python train.py --n_head=3 --n_kv_head=3 --rope_fraction=0.25 --attn_scale=0.177 --init_std_o=0.0104
Each number is 128 + 32 x the weight over the matrix's rms, rounded and kept within 0 to 255. Layers, rows and columns count from 0.

# layer 2 attention key, 96x96, rms 0.0881, rows 16-31, columns 0-95
[[128 151 129 127 139 179 165 113 141  72 133 149 125 125  91 121 122 111 129 131 125 138  95 114 120 129 157  95 157  99 115 155 153 112 163 102 142 114 144 132 141 146 139 169 136 146  81 123 105 148 129  76 154 106 161 142 132 147 169 109  84 118 135 100 125 104 140  89 126 138 108 140 143  87 163 104 107 125 132 127 142 104  98 124  81 142 147 119  96 153 132 102 110 180 184 116]
 [104 122  89 151 110 148 116 124 143 106 150 140 115  60 138 131 126 159 157 131 125 133 121  91  97 149 146 144 105 105 140 158  79 122 131 123 129 182 151 136 175 141 114 152 115 124 174 178 112  93  50 135 153 139 129 137 134 150  90 130 155 115 107 151 185  97 101 142 107 102 105 128 128 144 116 135  96 100 166 154 139 108 157 123  82 128 143 181 159 121  88 150 123 123  90 126]
 [137  94 125 102  98 139  98 145 134 215  99 128 180  71 148 109 159 116 173 143 123 140 137 128 106 110  99 160 121 113 151 134 108 132 103 117 130 167 118 139 132  77 162 160 138  80 146  90 193 139 112  99 123 102 102  98 111 125  54 177 154 131 163 123 151 150 137 107 202 117 144 133  87 145 142  74 150 156 155 117 149 116 128 128  99 109 142 163  97 142  84 102 128  94 124 146]
 [156 168 143  85 139 100 196 131 128 100 143 113 124 113 117 142 127  91 136 152 113 128  95 104 115 108 164 115 129  79 136 144 179 144 152 135 109 135 172 103 122 120 119 123 101 142 124  95 171 144 158 139 185 137 149 132 107 181 166 118 102  89 130 110 137 103 127 134 184 150  79 138 111 117 155 107 142 132 124  92 106 134  93 135 155 155  99  92 148  88 127 100 115 150 165 135]
 [124 127  77 191 127 126 161  97 144 131 156  86 161 118 161 161 141 150 142 132 128 119 154 137 133 125 158 138 104 118 102 112 147 113 119 164 149 106 135 124 175  97 107 164 127 132 113 158  79  79 208 102 149  96 133 101 143 104 133  87 160 109 131 153 108 114 129 120 108 166 132 130 165 128 117 105 165 146 110 148 141 102 115 120 140 124 126 132 114 106 118 131 165 149 161  83]
 [121 138 118 115 172 114  86 105 105 178 146 142 104 106 125 147 139 145 120 132 107 127 141 125 133 176  93 107 131 132 123 114  93 127 140 111 133 173 149  94 124 140 123 103 112 151 120 178  94 111 136 174 194 146 106 134 126 125 138  73 169 195 183 137 125 167 128 161 106 109 178 137 134 100  85 128 114 128 108 173 121 137 162  74 162 105 130 136 105 148  99 132 112 147  68 148]
 [209 147  92 139 133 123  67 102 147  46 177 180 142 142  83 130 148 151 165 141 141  70 144 109  84 104 141 121 140  45 118 131 114 153 180 111 167  79 154 116 105 169  99 141 170 128 173 102  88  85  83  95 113 186 116 159 115 107 126  96 154 152 166  82 132 148 114 129 104  71  90 127 113 102 141 159 101 154 106 204 169 129 107  89 121  99 172 242  91 162 138 135  84 152 146  79]
 [154 157 128 113 164  81 150 120  96 107 129 158 111 112 126 153 112 124 142 125 143 144 106  94 139 108 117  78 136  86 116 159 124 148 136 107 130  95 166 130 136 159 126 179 161 131 172  73 151  69 133 126 158 162  99 161 122 109 150  86 133 161 164 111 116 143 146 142 170 128 114 156 115  99  94 130 132 151 113 142 149 131 147  96 162  83 139 166  92 142 116 114 174 146 152  95]
 [145 152 133 112 132 114 136 106 157 105 105 170 123 101  93 134 129 119 110 100 116  93 129 145 153 160  55  90 165  74 129 131  77 147 119  92 134 167 142 111  98 146 113  98 125 162 134 142 111 117 151 145 190 119 127 126 115 118 128 157 104 175 140 119 153  63 149 124 159 139  97 132 104 124 122 156  85  91 146 145 150 138 120 119 130 108 110 194 133 151 106  94 126 136 104 150]
 [150 101 112 106 140  83 154 169 106 171 106 160 110 110 173 164 131  73 164 126 135 104 121  91 128 145 133 119 155 141 169 137 142 137 122 129 127 116 152 131 115 128 125 116  85 117 144 148 172 145 101 165  83 148 158 111  97 107  63 117 108 158 187 128 100  99 155 170 204 120  85 142 122 117 130 129 141 130 171  96 151 138 115 114 117 103 102 106 131 122 135  77 124  93 116 139]
 [132 119 150 151 127 138 120 122  99 107 146 142  81 154 146 153 131 178 137 121 122 116 125 139 126 106 149 130 156 128 138  99 117 163 128 149 138 128 124 100 153 180 131  78 162 134 161 101  97 130  92 106  61 132 118 187 125  89  77 101 135 141 168  91 101 152 133 161 128 117 191 129 149 164 125 161 116 122 104 161 152 110 151 169 114 126 164 117 117 158 122 115 112  82 132 110]
 [134 146 131 100  80 174 153  96 146  64 134  96 148 171 141  69 117 114 139 128 114 140 139 161 121 129 168 161 125 145 106 100 139 119 135 157 124 129 109 149 155 149 108 144 120 154 123 126 119 143 130 118 148 106 137 158 156 145 193 139 130 141  95 167 133 122 114  61 127 147  98 113 184 124  96 129  88 121 102 115 123 110 177 175 143 126 101 100 126 114 121 167 151 141  86 122]
 [132 143 112 111 116 130  79 108 131 141 153 197 123 152  85 105 128 148  87 100 155 100  67 134  87  75 105 122 139  82 102 162 112 132 142  82 156 110  93 102 125 127 189 162 146 117 123 121 158  92 109 125 143 133 145 108 114 132 132 135 122 151  78 143 156 194 113 107 120  71 114 129  70 127 106 171 141 108 136 165 139 153 119  82 135 141 136 206 128 149 144 117 104 155 154 125]
 [161 155 108 175  98 150  75 118 161 115 146 114 174 107 100 109 131 106 128 139 124 131 191 150 102 135 140 129 116 122 130 107 126 125 137 136 113 126 148 153 143  93 129 150 144 112  71 147 112 101 151 110 165  97 153 118 137 181 148 161 102  59  82 173 187 137 133  61 116 133 123  88 104  97 160 118 115 143 165 145 119 136 112 123 117 141 123 148 114  83  99 134  72 162 123 153]
 [115 125 105 121 152 128  83 158 114  44 170 145 116 142  41 200 133 120 155 157 143 128 128 112 110 145 160  85 151  43 143  87 150 137 144 117 150 114 162 124 125 141  92 119 141 146 117 101 100  95  93 114 126 155 101 189 154 132 120 113 123  96 178 130 107 156 113 147 101  88  81 158 172  92 154 109 135 173 132 113 110 133  86 116 120 102 146 126 143 145 153 121  96 140 124  89]
 [137 164 140 109 110 136 115 125 152 122 140 138 155 136 106 124  97 137  81 147 137 146 114 144 114 131 132 116 118  89 137 133 176 130 136 137 120 128 157 109 122 159 134 123 110 132  97 101 135 156 140  79 146 111 133 157 128 168 177 118 124 116 116 131 188 134 122  80 126 132 113 138 105  95 145 111 113 143 151 116 119 116 103 137 122 129 146 125 124 135 112 109  98 157 139 139]]
# layer 2 attention query, 96x96, rms 0.0915, rows 17-31, columns 0-95
[[139 131  86  81 199  97 102 171 145 205 127  96 134 145 177  98 134 114 139 110 111 129 192 132 137 158  94 173 162 121 115 116 138 131 102 148  96 159 132 122 120 142 106 116 111 116  69 113 155 124 134 128  93 135 128 124 137 120 160 108  85 115 141 138 113 110 110 140 108 108 163 190 115 150 124 114 201  95 145 129 130 102 145 121 112 172 138 125 139 134 107 107 144 121 106 155]
 [143 103 116 118 139  83  95  52 133 144 129 120 128 157 124  92  98 120 148  88 113 184 112 143 117 103  98 177 170 167 140 130 161 112 159  91 188 119 167 113 132 169  88 114 138 118  94 111 119 151 131 132 198  77 101 144 137 112 147 127 130 117 165 142 144 131 134 152 121 118 112 134 153  99 154 156 139 181 127 111 100 142  81 125 139  92 110  43 119 169 101 107 103 110 112 174]
 [105 125 117 124 112 154 110 180 121 106 132 214  86 126  97 152 164 141 137 153 116 133 137 137 130 119  87 114 118 146 167  97 142 115 122 121  92 144  99 116 154 147 129 131 128 175 133 128  89 101  98 165 149 163  88 127 119 130 144 156 151 133 137 121 134 126 146 108 143 168  92  86 121 110 112 114  94  96 164 145 152 165 141 128 140  75 132 170 135 116 148  98 112 125 153 162]
 [160 158 179 108  84 142 176  85 113 109 108 100 153 167 144 123 135 118 118 131 113  90 149 114 153 113 129 142 118 138  98 122 117 113 142 159 146 142 155 111 113 123 101 126 137 123 152 111 142 174 127  99 107 179 146 151 134 128 155  94 129 150 116  94 112 134 110  62 149 133 142 172 131 134  71 121 127 116 104  79 162 113 117 146 158 121 122 107 135 192 135 156 151 120 101 152]
 [158  88 151 109 142  82 152 111 147 151  92 139 164 140 100 130 163  66 153 148 178 131 166 140 130 117 162  84 108 132  75 132 137 117 124 167  73 139 140 132 140 109 114 148 119 105 141 136 161 133 112 170 108 167 152  95 164 133 132 132 123 144 118 113 111 120 123  69 116 159 164 130 124 100 117 136 148 182 153 115 143  84  99 127 132 205  79 120 148 130  84 120 122 140 142 121]
 [135 115 173 143 131 151 116 129 146 116  70  28 159 109 100  53 115 109 130  84 165 153  69 175 153 136  96 138 149 106 104 117 192 178 111 124  55 174 175 116 107 154 128 116 103 110 142  97 162 130 193 219  84 111 172 100 136 173 143 173  57  72 113 130 177 114 176 147 148 131 124 131 145 110 160 106 154 140 143  84 155  59 101 104 147  88 134 127 123 143 108 143 149 114 165 120]
 [130 115 174 153 108 186 130 118 129 131  98 136 105 129  97  89 113 141 150 130 170 107  89 182 134 114  79 146 147 122 117  95 141 109 139 142  68 159 117 129 129 134  92 115 118 128 126 120 122 147 151 169 118 117 151 132 128 173 157 212 115  94  79 118 156 137 118 122 140 145 136  91 162 120 112 141 137 169 168 139 175 127 120 117 178  85  87 122 128 141 130 100 125 159 125 116]
 [115 107 136  98 162 129 118 127 152 119 153 104 182 106 110 120  89 108 167 121 147 175 154 178 105 138 166  99 118 201 129  77 156 115 122 153 124 129 149 135 119 102 116 163  98 137 170 122  90 140 145  93 126 123 135 119 158 138 136  96 151  82 113  77 119 166  87 104 138 154 154 102  99 140 192 100 153 119 128 146 147 115  83 118  76 158  94 109 150 101 135 120 110 180 124 114]
 [126 118 142 116  99 114  90  86 141 151 148 187 110 123  71 121 128 116 106 149 140 148 133 203 111 127  61 137 126 114 158 122 129 145 143 107  89 132 114 125 130 146 121 119 118 131 103 131 102 115 171 129 131  90 115 154 155 110 142 171 126 121 142 175 145 167 146 127 140 174 154 140 152 115 163 133 160 131 125 129 128 163  85 115  92 134 171 114 135 101 144  94  49 158 116 143]
 [134 107 154 125 202 170 131 120 150 108 150  90 135 138  97  72 116 134 128 141 169 140 116 100 153 110 133 148 115 121 127 126 115 135 170 101  82 152 142 147 107 149 170 187 117  94 134 140 219 125 147 150 113 102 129 117 111 129 126 150  84 129 107 148 152 120 147 178 142  95 118 119 150 133  96  92 148 123 111 152 108 134 139  99 128 177 155 148 116 107 146  91 128  94 137 108]
 [155 128 105 163 133 103 159 151 110 122 153  94  88 142 141 147 136 187  92 169 186 127 165  75 141 160 144 143 135 131 146 146 134 155 117 139 119 127 157  93 142 141 152 105 124 124 132 114 110  87  98 106 137 132 113  98 117 113 112  83 149 120 135  59  65 125 125 143 108  97 135 126  94 155 101 106 137 134 129 176  87  93 172 111 198 166 118 150 121  95 117 148 167 137 126 148]
 [114 129  87 134 186 163 103 129 143 142 114  88 121 142 171  82 122 101 159  70  99 145  62 143 132 135 146 130 131 104  96 123 145 107 111 138  88 142 167 151 146  97  72 104 168 136 150 151  70 123 148 128 129  82 179 128 119 158 109 165 110 109 103 119 185 130 129 179 128 125 137 104 153 111 155 117 103 155 142 108 154 103 126  83 108  87  83  93 131 140  89 147 124 112 145  91]
 [ 99 131  93 118 125  79 166 137 122 128 159  97 135 140 137 118 118 117 135  62  81 115 118 134 158 127 122 140 144 170  86 124 149 111 102 115 196 111 138  76 153 137 129 118 108 157 124  92 139 161 130 111 136 143 115 100 127  87 160 102 170 106 182 136 103  93 139 119 109 110  86 147 100 138 132 150 115 109 130  84 121 108 138 117 144 107 112 112 108 142 109 163 185  97 130 132]
 [116 114 180 155 134 178 118 118 126 162  98  64 145  87 111 132 157 114 157  91 147  66 125 159 122 136  77 153 133  92 145 129 152 119  99 150 115 150 157  89 148 125 150 118  93 113 135 127 140 157 171 200  58 141 144  83  95 146 160 163 107  98 135 172 125 106 184 131 132 148  55 187 104  89 117 122 152 136 175 121 149 120 102 130 134  98 183 101 142 139 151 137 120 123 137 118]
 [115 114 127 146 155 132 111 142 110 132 120 118 116 123 111 142 158 140 153 126 120 137 122 140 131 123  89 143 130 178 111 118 142 117 126 120 141 121 118 107 150 128 146 116 131 130 129 123 124 122 110 141 111 122 104 115 121 145 133 116 144 105 168 135 113 122 108 154 129 127 117 108 116 107 144 157  74 149 153 130 118 131 167 118 173 108 101 123 110 134 147 125 151 127 113 136]]
# layer 2 attention value, 96x96, rms 0.0626, rows 0-20, columns 0-95
[[174 125 130 125 122 172 101 134 160 172  64 187  92 189 107 168 103 147  64 172 127 181 168 120 158 133 159 158 129  92 161 108 129 130 138 138 139 126 106 177 137 160 136 165 103  97  87 145 183  58 142  92 166  77  76 155 136 101 131  99 116 104 167 133 163 130 178 104 116  80 196 135 133 159  80 149 165 150 139 189 143 166  74  60 141 156 142 117 111 159 100 102 172 156 183 115]
 [145 118 117  99 203  97  87 130 160 101 150 200  97 150 102 130 132 112 113 117 148 150 108 142 124 133 156 111 160 106 153 157 104 111 126 122 154 127 144 125 110 161 137 136 116 119  90  80 110 106  86  98 146 102  35 148 149 121 104 124 107 152 160 124  93 101 165  95 130 112 147 122 101 166 137 144 177 133 117 114 115 132 139 164 122 157 111 114 157 168 112 119 172  92 136 133]
 [118 146  88 118 125  80  86 127 114 142  83  57 150 152  94 170 135 139 109  97 103 178 139 125 147 113  92 147 180 107 160 182 148 111 144 184 146 128  95 152 113 122 142 160 107 103  96 105 154 134 138  52 197  70  86 176 146 151 104  63 111 133 173 113 110 120 121 143 108  88 191 155 115 173  99 106 158  81  74  98 133 124  73 110 186  97 121  85 127 149  91 155 176 133 164 107]
 [136 109 121 121 195  54 110 147  89 149 127 165 149 109 106 113 160  93 132 145 161 121  94  99 128 127 145 146 132  81  98 105 155 153 120 132  99 107 135 110 119 113 122 145  98 133 143 132 148 120  79 180 114 136  86 110 137 125 104  71 115 104 113 136 119 145  37 169 111  99 164 129 122  99  59 157 170 144 103 179  91 123 166 104 202 117 129 168  95  60 143 127 142 191 178 159]
 [ 99 105 137 169 163  85 134  75 112 107 117  82 171 152 150  82 154 137 141  70 218 137 148 128 160  96 186 151 155 157 153 136 160 138 147 186 112 113 130 112 127 142 160 170 113  91 138 133 184 134 160  98 141 106 132 130 117 188 112 101  92 104 171  76 122 177  49 117 141  64 131 160 155 127 128 130 147 155 113 165  82 127  98 141 165  99 139 165 145 168 116 151 119  99 134 118]
 [122 137 130 129 101  90 157 113 154 166 119  89 194 115  76 140 105 178 118 117 186  84 124 116 107 125 163  91 147  53 148 125 119 165 160 120  95 138 136 156 133 126 155 156 130 150 128  82 131 129 156 122 116 122  88 100 131 153 121 100 100 146 122  79 118 133  92 131 151  68 173 161 104 139  93 147  86 164 103 172 124 162  23 165 157 107 145 182 130 161 154 134 161 153 124 105]
 [129  86  84  87 135 130 140 149 144 168  85 148 121 110 126 172 121 148 172 147  95 166 171  90 147 138 130 124 177 107 108 110 128 121 142 136 130 129 153 169  96 105  60 137 167 154 153 133 188 137  91 121 113  99  83  84 151  58 156  54  96 192 132 136  88 123 151 136  94 158 181 152 111 164 154 172 144 160 117 128 155 151  45 107 195 131  88 104 128 145 104 121 141 100 144  89]
 [127 124 121  73  69 112 107 173 140 138 194 233 147 102 108 145  74 104  51 111 164  74  92 129 146 107 166 159 139  15  99 109 118 119 129  14 103 128 163 128 120 144 102 179 118 104 150  92 104 116 167 159 140 162 126  85 145 124 130 210  92  76  94 125 103 123  66 103 134 131 143 121 128 118 155 138 150 120 128 125 162  79 194 182  31  96 148 100 131 172 176  72 158 119 131 105]
 [151  87 132 119  93 156 141  72 120 116  81 207 191  65  79 157  70 120 133 158 163  85 192 133 104 183 146  85 141 102 128 153 134 108 160 137 120 146 115 132 137 147 119 159 162 113 115 174 117 105  96 179 183 172 153  78 188 144 150  98  97 140 122 152 141 127  63 122 150 103 149 114 139 157  94 146 191 146 104 123 181 106  44 119  97 138 100 164 107  65 107 103 122 113 177 113]
 [ 84 122 105 138 187 152 152  80  97  92  73 124 163 123 147 159 123  64 170 113 156 119 147 129 132 128 103 172 130 165 172 103 139 169 140 129   0 104  97 169 114 115 109 102  93 149 126 145 117 146  51  48 122 149 160  73 145 128 156  94  99 137 122 141 147 148  96 111 134 116 154 162 173 136  66 108 171 150 130 165 122  91 124 129  85 164 124 103 135  83 131 152 155  90 114  90]
 [101 126 111  88  48 135  67 206 170 108 117  92  66 185 123 115 163 154 142  99  84 169 159 140 104 146 129 124 204 100 145 164 147 119 130 170 184 144  99 162  93 102 158 112 212 115  84  93 148  74 189  99 121  64  96 139 166 148 145  66  91 132 149 111 164 163 160 101 100 121 114 180 135 126 143 117 103 107 168  90 157 150 103  94 217 131  88 144 131 186 115 109 167 139 115 115]
 [102 107 119 139 101 128 126 129  99 111  89  88 105  87 154 103 126 149 179 157 201  84 139 151 120 131 178 154 141 106 122 139 112 113 152 171  17 111 129 141 172 119 107 160  92 121 173 141 123 160 107 118  79 189 139 158 135 153 159 186 171 154  92 121 119 160  96 102 174 131  62 153 128 128  85 149 139 144 125 201 153 104 152  84  50 127 178 153 107 160 119 156  99 154  90 104]
 [ 81 160  34 169 134  64 103 126  88 164 154 101 216 129 140 155 146 105 126  95 140 140 178  79 116 164 144 106  77  99 128 153 136 101 125 173 141 136 124 138 152 100 160 113 119 137 126  91 104 110  87 108 135 153 161 105 111 120 166  68 148 161 129 142 100 128  36 149 130 145 123 142 127 141 122 109 155 150 116 126 135 115 126 119 157 171 158 111 115 133  60 157 133 156 120 125]
 [108 122 111 109 118 155 112 107 113 145  78  89 163 178  63 127 148 126 145 112 178  97 183  72 103 121  83  70  94  74 125 134 154 111 149 195 163 125 145 113  85 140 103 155 182 117 132  86  41 160 132 162  68 192 160 143 140 113  93 118  88 116 133  87 134 127 154 123 136 105 207 108 172 115 146 174  98 191  86 116 192  73  99 255 131 133 120 118 101 130 132 115 157 138 123 112]
 [102 147  85 100 164 113 133 140 156 101 137 166  74 123 139 121  76  96 148 126  87 168  91 163 147  77 126 112  83  95  86 142 118 140 163 125  81  93 155 158 148 106 120 181  70 113  99 149 152 129 102 173 131 159 106 175 176 138 155  88 140 164 126 154 134 125 114  93 104 115 104  97 112 143 103 120 148 136 134  93 144 163 151 151 100 190  91 140 121 141 121  93 124 133 138  97]
 [131 105 115 112 171 143 102  96 106 160 156 194 130 113 153  89 146  71 138 131 127 159  96 138 108 123 134 170 154 138 100  90 147 118 109 141  89 140 150 105 133  92  83 116 159 136 142 159 140 185 103 120 158  80  93  86 159 161 169 108 147 137 121 144  78 105 146  78 117 168 148 179 167 162 107 148 143 120 112 104 108 152 157 120 137 138 108  67 134 137 107 147 166  43 152  87]
 [129 102 120 117 119 159 110 137 139 105  86 214  27 112 192  93 117 112 132 166  71 149 121 174 140 160 171 130 163 156  73  71 116 152 159  39  83 103 111 120 159 135 131 115  90 136 124 127 150 132 189 125 100 122  97  76 152  77 128 198 174 131  97 130 122  84 189 123 100 137  61 143 106 110  84 118 179  88 123 120 183 155 142  44 152 142 156  78  97  94 163 126  91  40 171 142]
 [143 146 142 116 102 176 148 161 153 152  94 170  84 108  91  71 112 147 132 159 189 118 127 172 143 102 159 188 171  82 131 155 144 123 116 135 107 126 128 122 111 156 177 151 107 118 118 160 129  91 118 134 156 124  70 137 162 177 135 151  77  41 109 133 147 147  98 136 141  87 108 120 104  89 148 130  96 127 148 179 173 154  93 105  76 139 128 162 126 120 108  83 145 136 136 122]
 [103 111  87 174 163 177 123 111 117 118  79 142  75 137 157 134 170 116 189 170 145 154  99 134 115 130 184 152 113 159 102 110 152 147 148 111  95 138 107  87 127 137 116 138  75 144 120 112 147 109 134 150  63 151 129 139 135 113 106 162 129 113 148 105 120 156 183 144 144  90  89  90 185  86 104  78 125 160 114 214  61 126 140  73 115 142 121  24 127 155 112 118 110 116  62 158]
 [106  99 170 175  78  67 186  88 111 120 122  53  71 116 172 174 156 103 108 107 155  89 133 148 133 139 136 194 131 178 121  76 124 124 118 121 131 150 135 155 147 126 141 114 105 109 104 106 142 182 130 108 134  63 137 108 136  71 168 153 143 151 103  71 145  84 133 139 119 172  72 201 167 132  93 122 136 104 115 173  53 140 163  97 157 167 122  94 148 165 139 128 159  81 118 134]
 [100 142 151 161 106 109 144 130 119 120  97  78 149  60  92 133 102 123  92 124 110 177 159 126 122 129 127 157  85 115 148  77 136 146 101 161  98 171 108 135 131 141 181 120  93 134  82 137 110 102 130 127 123 110 123 174  55 161  92  97 109 113 137 108  71  97 184 138 150 137 164 113 137 126  84 107 175 110 114 201 110 156 199 134 154 110 151 154 156  77 131 113  93 164 130 121]]
# layer 2 attention output (transposed), 96x96, rms 0.0533, rows 0-19, columns 0-95
[[ 82 119  80 143 128 108 112 129  91  76 151 108 148 173 118 164 121 172 123 166  82 123 155  97 133 130 152 117 123 116 141 155 135 119 170 185  91  69  73 110 151 156 139  75 169 164  58 150 190 131 104 183 165 148 129 108 119 182 103 113 131 137  77 110 157 123 155 153 137 101 119  74 150  95 178 151 121 124 127 102 124 125 149 194 139 130 116 168 143 114 159 110  50 117 120 132]
 [143 114  97 122 161 146 136 136 125 140 169 143 134 150 124 140 105 129 153 145 138 132 119 128 122 135 137 128 108 143 141 148 109 147 135 151 104  78  74 138 156 178 101 116 181 117 138  95 104 114 102 160 152 128 122 123 133 176 162  71 132 107 110 131 195 143 159 115 118 137 126 120 121 107 121 117 132 136 118 113 170 119 138 151  93 103 118 120  96 158 159 121  57 128 108 109]
 [181 119  70 124 127 115 144 146  53 152 158 122 182  87 135 103 136 185 140 139  98 152 154 135 120 154 189 154 140  91 121 137 127 167 142 134 147  95 130 111  96 146 135  94 152 148  98 106 128 102 137 157 160 161 132  87 120 202  89  89  94 103 137 166 188 164 165 162  78 111  96  74 130  99 116 121 130 161 129  47 129 148 113 199 176 135 125  77 117  89 136 127  72 146  55 108]
 [121 128 134  75 128 101  58 129 120 141 143 110 123 134 137 157 118 172 132 102  88 127 160 120  92 172 126 132 142 177 111 152 106 117  91 104  87 168 169  93 119 112 128 102 109 143 161 100 137 126 182 103 128 101 119 174  98 125 172 114 168 116 140 113 145 152 178 129  98 102  97 124 197 105 150  99 134 134 134 124 116 117 108 146 177 148 126 154 180 104 114 119 107 168 131 142]
 [165 168 118  73 120  90 110 177  95 190  95 140 155  58  72 110 142 142 128 103 105 147 148 130  96 168 171 136 112 136  97 128  72 166  99 104 147 113 122  93 141  96 126 148 122 144 124  82 105  76 152 112  77 146  96 143 130 104 141 138 133  81 146 124 131 129 157  97  90 174 122 112 197 112 145 102 137 170 146 128 149 104  81 164 171 182 110 109 171 103 170 105 118 185 151 162]
 [129  91 107 123 141  73  90 140 113  91  98  78 169 116 124 122 142 162  92 102 120 140 157 105 121 142 115 157 127 105 144 122 107 155 126 166 116 130 141 101 104 110 140 125 124 112 100 129 178 109 106  97 127 133 121 142 113 178  84 117 110  95 127 109 165 134 135 111 157 111 112  84 204  98 156 124 113 136  93 107 147 166 106 175 166 133 158 131 176 115 163 136 127 207 156 157]
 [107  94  85 166 154  75 168  82 110  33 145 110 160 155 120 129 133 188 104 148 122 138 130 122 113 177 110 141 156 119  95 143 203 139 160 142 125 140 131 154 106 159 108 108 132 115  98 142 154 138 144 168 182 183  90 130 135 190  48 119 111  88 130 141 179 135 109 163 134  84 127  96 108  97 189 148  85 113  62 123 154 140 139 144 119 122 106 134  99 143 125 105  94 151  71 119]
 [115 117 133 137 166 133  70  95 172  72 106 121 123 117  80 100  79  89 160 102 149 146 148 138 101  98 135 102 155 149 164 159 143 115 121 219 116 104 121 104 180 125 129 124 140 140 106 162 154 183  89 117  59 112 145 157 132 168 138 123 140 157 105  50 206 122 106 108 190  80 151 124 158  71 103  73 110 132  94 195 116 159  88 135 133  86 146 138 139 172 107 147 124 191 126 190]
 [ 78  98  96 137 118  53  88 104 124   0 117  98 117 170 120  99 129 145 110 127 157  99 183 117 140 149 137 143 164 107 137 128 145 154 156 195  96 146  84 133  96 105 144 118 119 112  90 135 207 123 182 153 148 136 115 122 149 172  70 132 124 140  93 138 144 149 133 119 156  70 149 158 146 105 182 137 132 112  65 147 151 178 197 135 152 131 135 118 131 124 135 124 102 195  56 133]
 [100 141 119 109 148  49 130 131 126 107  91  96 122 112 106 103 112 165  59 110 124 133 220 153 103 202 172 142 128 147 109  90 133 113 111 181 179 178 119 163 120 115 133 100 104 115 137 128 146  92 127 135 114 122 157 136 143 111  66 112 126  65 108 175 131 195 145 130 137  97 148 177 163 119 201 168 153 118  99 145 121 140 132  68 140 166 109 140 124  92 112 142  71 131 155  87]
 [152  43  70 138 167 157 107 127 116 110 173 156 159 156 122 127 120 196 119 142 136 132  87 169 170 130 110  97 141  84 167 140 161 161 178 108 122  41 106 124 142 143  93 135 146 113 133 142 148 101 150 176 161 157  85 101 140 184  79 125  96 131 123 158 173  70 107 118 144 123 152  55  97 127 146 153  95 149 129  57 130 137 108 224  83  81  93 123 108 145 167 110  88 167  95 179]
 [149 155 167  94 148  72 103 123 145 119  71 107 112 110 110 119 144 109 119  65 130  99 161 159 144 142 124 101 132 191 113  88  90 149  99 125 117 148 118 122 121  97 114 121 145 134 121  87 172 112 187 133 129 115 150 122 112  40 129 119 129 121 151 163  94 126 137 104 156  96 146 132 121 115 163 128 172 156 118 143  95 142 154  93 160 186 122 146 199  72 144 165 167 101 156 159]
 [164 152 143 150 125 104  95 178 157 110 132 139 120 121 122 134 155 192 112 142 120 129 204 180 131 134 133 181 113 150  46 128 101 172 108  91  91 174 146 139  95 104 118 126 100 103 105  77 128 124 133 160 115  98 145 137 117  99 143 147 139 107 150 148 100 174 143 141  98 145 124 132 105 118 132  81 171  89 111  85  88 152 150 134 143 124 143 116 103 104 127 165 116 102 142  86]
 [118 209 148  70 168  76  84 170 115 191 120  95 187 153 108 143 170 110  94  61 145 184 168 189  87 142  71 164 137  60 115  83 111 130 112 144  58 177 112 125  65 177 193 101  97  92 135 109 179  78 118 105 116 119  83 174 100 158 110  72  82 146 122 134 102 136 127 100 140  94 122 156 127 100 210 126 108  61 128 110 155 120 178 163 137 147 175  81 192 123 161 154 141 193 108 148]
 [100  77 104 131 104 118 111  76 150 108 158 153 103 152 149 110  59 130  92 144 151 157 167 177 127 140 151 136 151 165 114 142  90 118 114 167  99 131  87 149 128 174 128 106 161 167 109 123 118 169 193 138 124 157 147 122 131 141 114 100 138 114 122 131 158 142 176  93  69  66 132 110 165 109 170 111 125 127 138 140 135 137 156 131 134  80 131 143 136 158  86 136 106 100 145  98]
 [128 107 122 132 136  99 147 119 139  77 161 120 159 120 140 124 118 202 145 134 156 109 143 116 109 156 152 141 169 200  81 154 159  96 121 111 165 192 152 158 129 163 140  53 133  93 125 147 102 104 114 145 149 147 121 146 129 126 106 161 142  98 104 181 172 163 105 136 157 136 115 157 102 138 116 151 140 134  67 106 146 103 152  88 105 113 101 125  61 134 100 116  99 133 102 112]
 [ 85  97 152 164  99 155 155  27 151  53 141  89 110  84 151  92 135 122 148 145 137 112  80  81 187 105 115  78 156 153 146 171 221  73 128 179 133  85 157 128 167 113  86  99 178 141 158 167 118 184 156 153 164 163 157 104 135 117  76 135 139 101 156 147 198 108  85 128 148 154 116  93 127  97 129 160 101 180 121 162 112  99 134 104 122 123  79 138  78 149 120  77 149 110 105 126]
 [108  86 104  88 154 132  88 141 117 115 140 111 138 145 117 116 125 120 123 109 131  92 122 126 134 121 152  84 118 130 180 152 105 146 133 159 110  61  58 100 172 123 136 116 146 169  99 131 200 112 133 137 109 116 125 104 142 129 160 111 138 197 133 103 115  77 143 111 150  90 130  98 166 132 111 151 130 174 134 114 140 131 143 179 124 110  93 141 177 120 191 137  92 172 124 155]
 [125 194 167  70 120 110 158 140 124 166 153 126 100 134 126 127 167  79 123 130  95 106 150 152 130 101 134  90 113 176 120 123 133 120  97 124 128  91 137 134 159 127 143 147 125 147 154  78 126 119 109 140 128 148 124 149  82  65 126  96 187  67 145 146  84 134 132 110  81 164 116 139 121 112 188 141 171 175 147 147 141  86 123 104 137 160  87 152 129 122 126 115 156  92 167 137]
 [124 181 142 173  95 130 120 137 121 174  79 133 122  89 107  93 149 115 181  88 110 109 144 103 114 110 100 151  94 151  65 169 164 114 144 110 170 140 182 110 156 122  50 181 139 103 135 110  83 108 103 184 112 137 178 119 101 121 117 158 104  95 149 178 141 145 141 159 193 178 127 103  80 143 114 143 155 152 124 107 122 115  65 107 107 143 112 129 111 124 120 125 179 101  91 171]]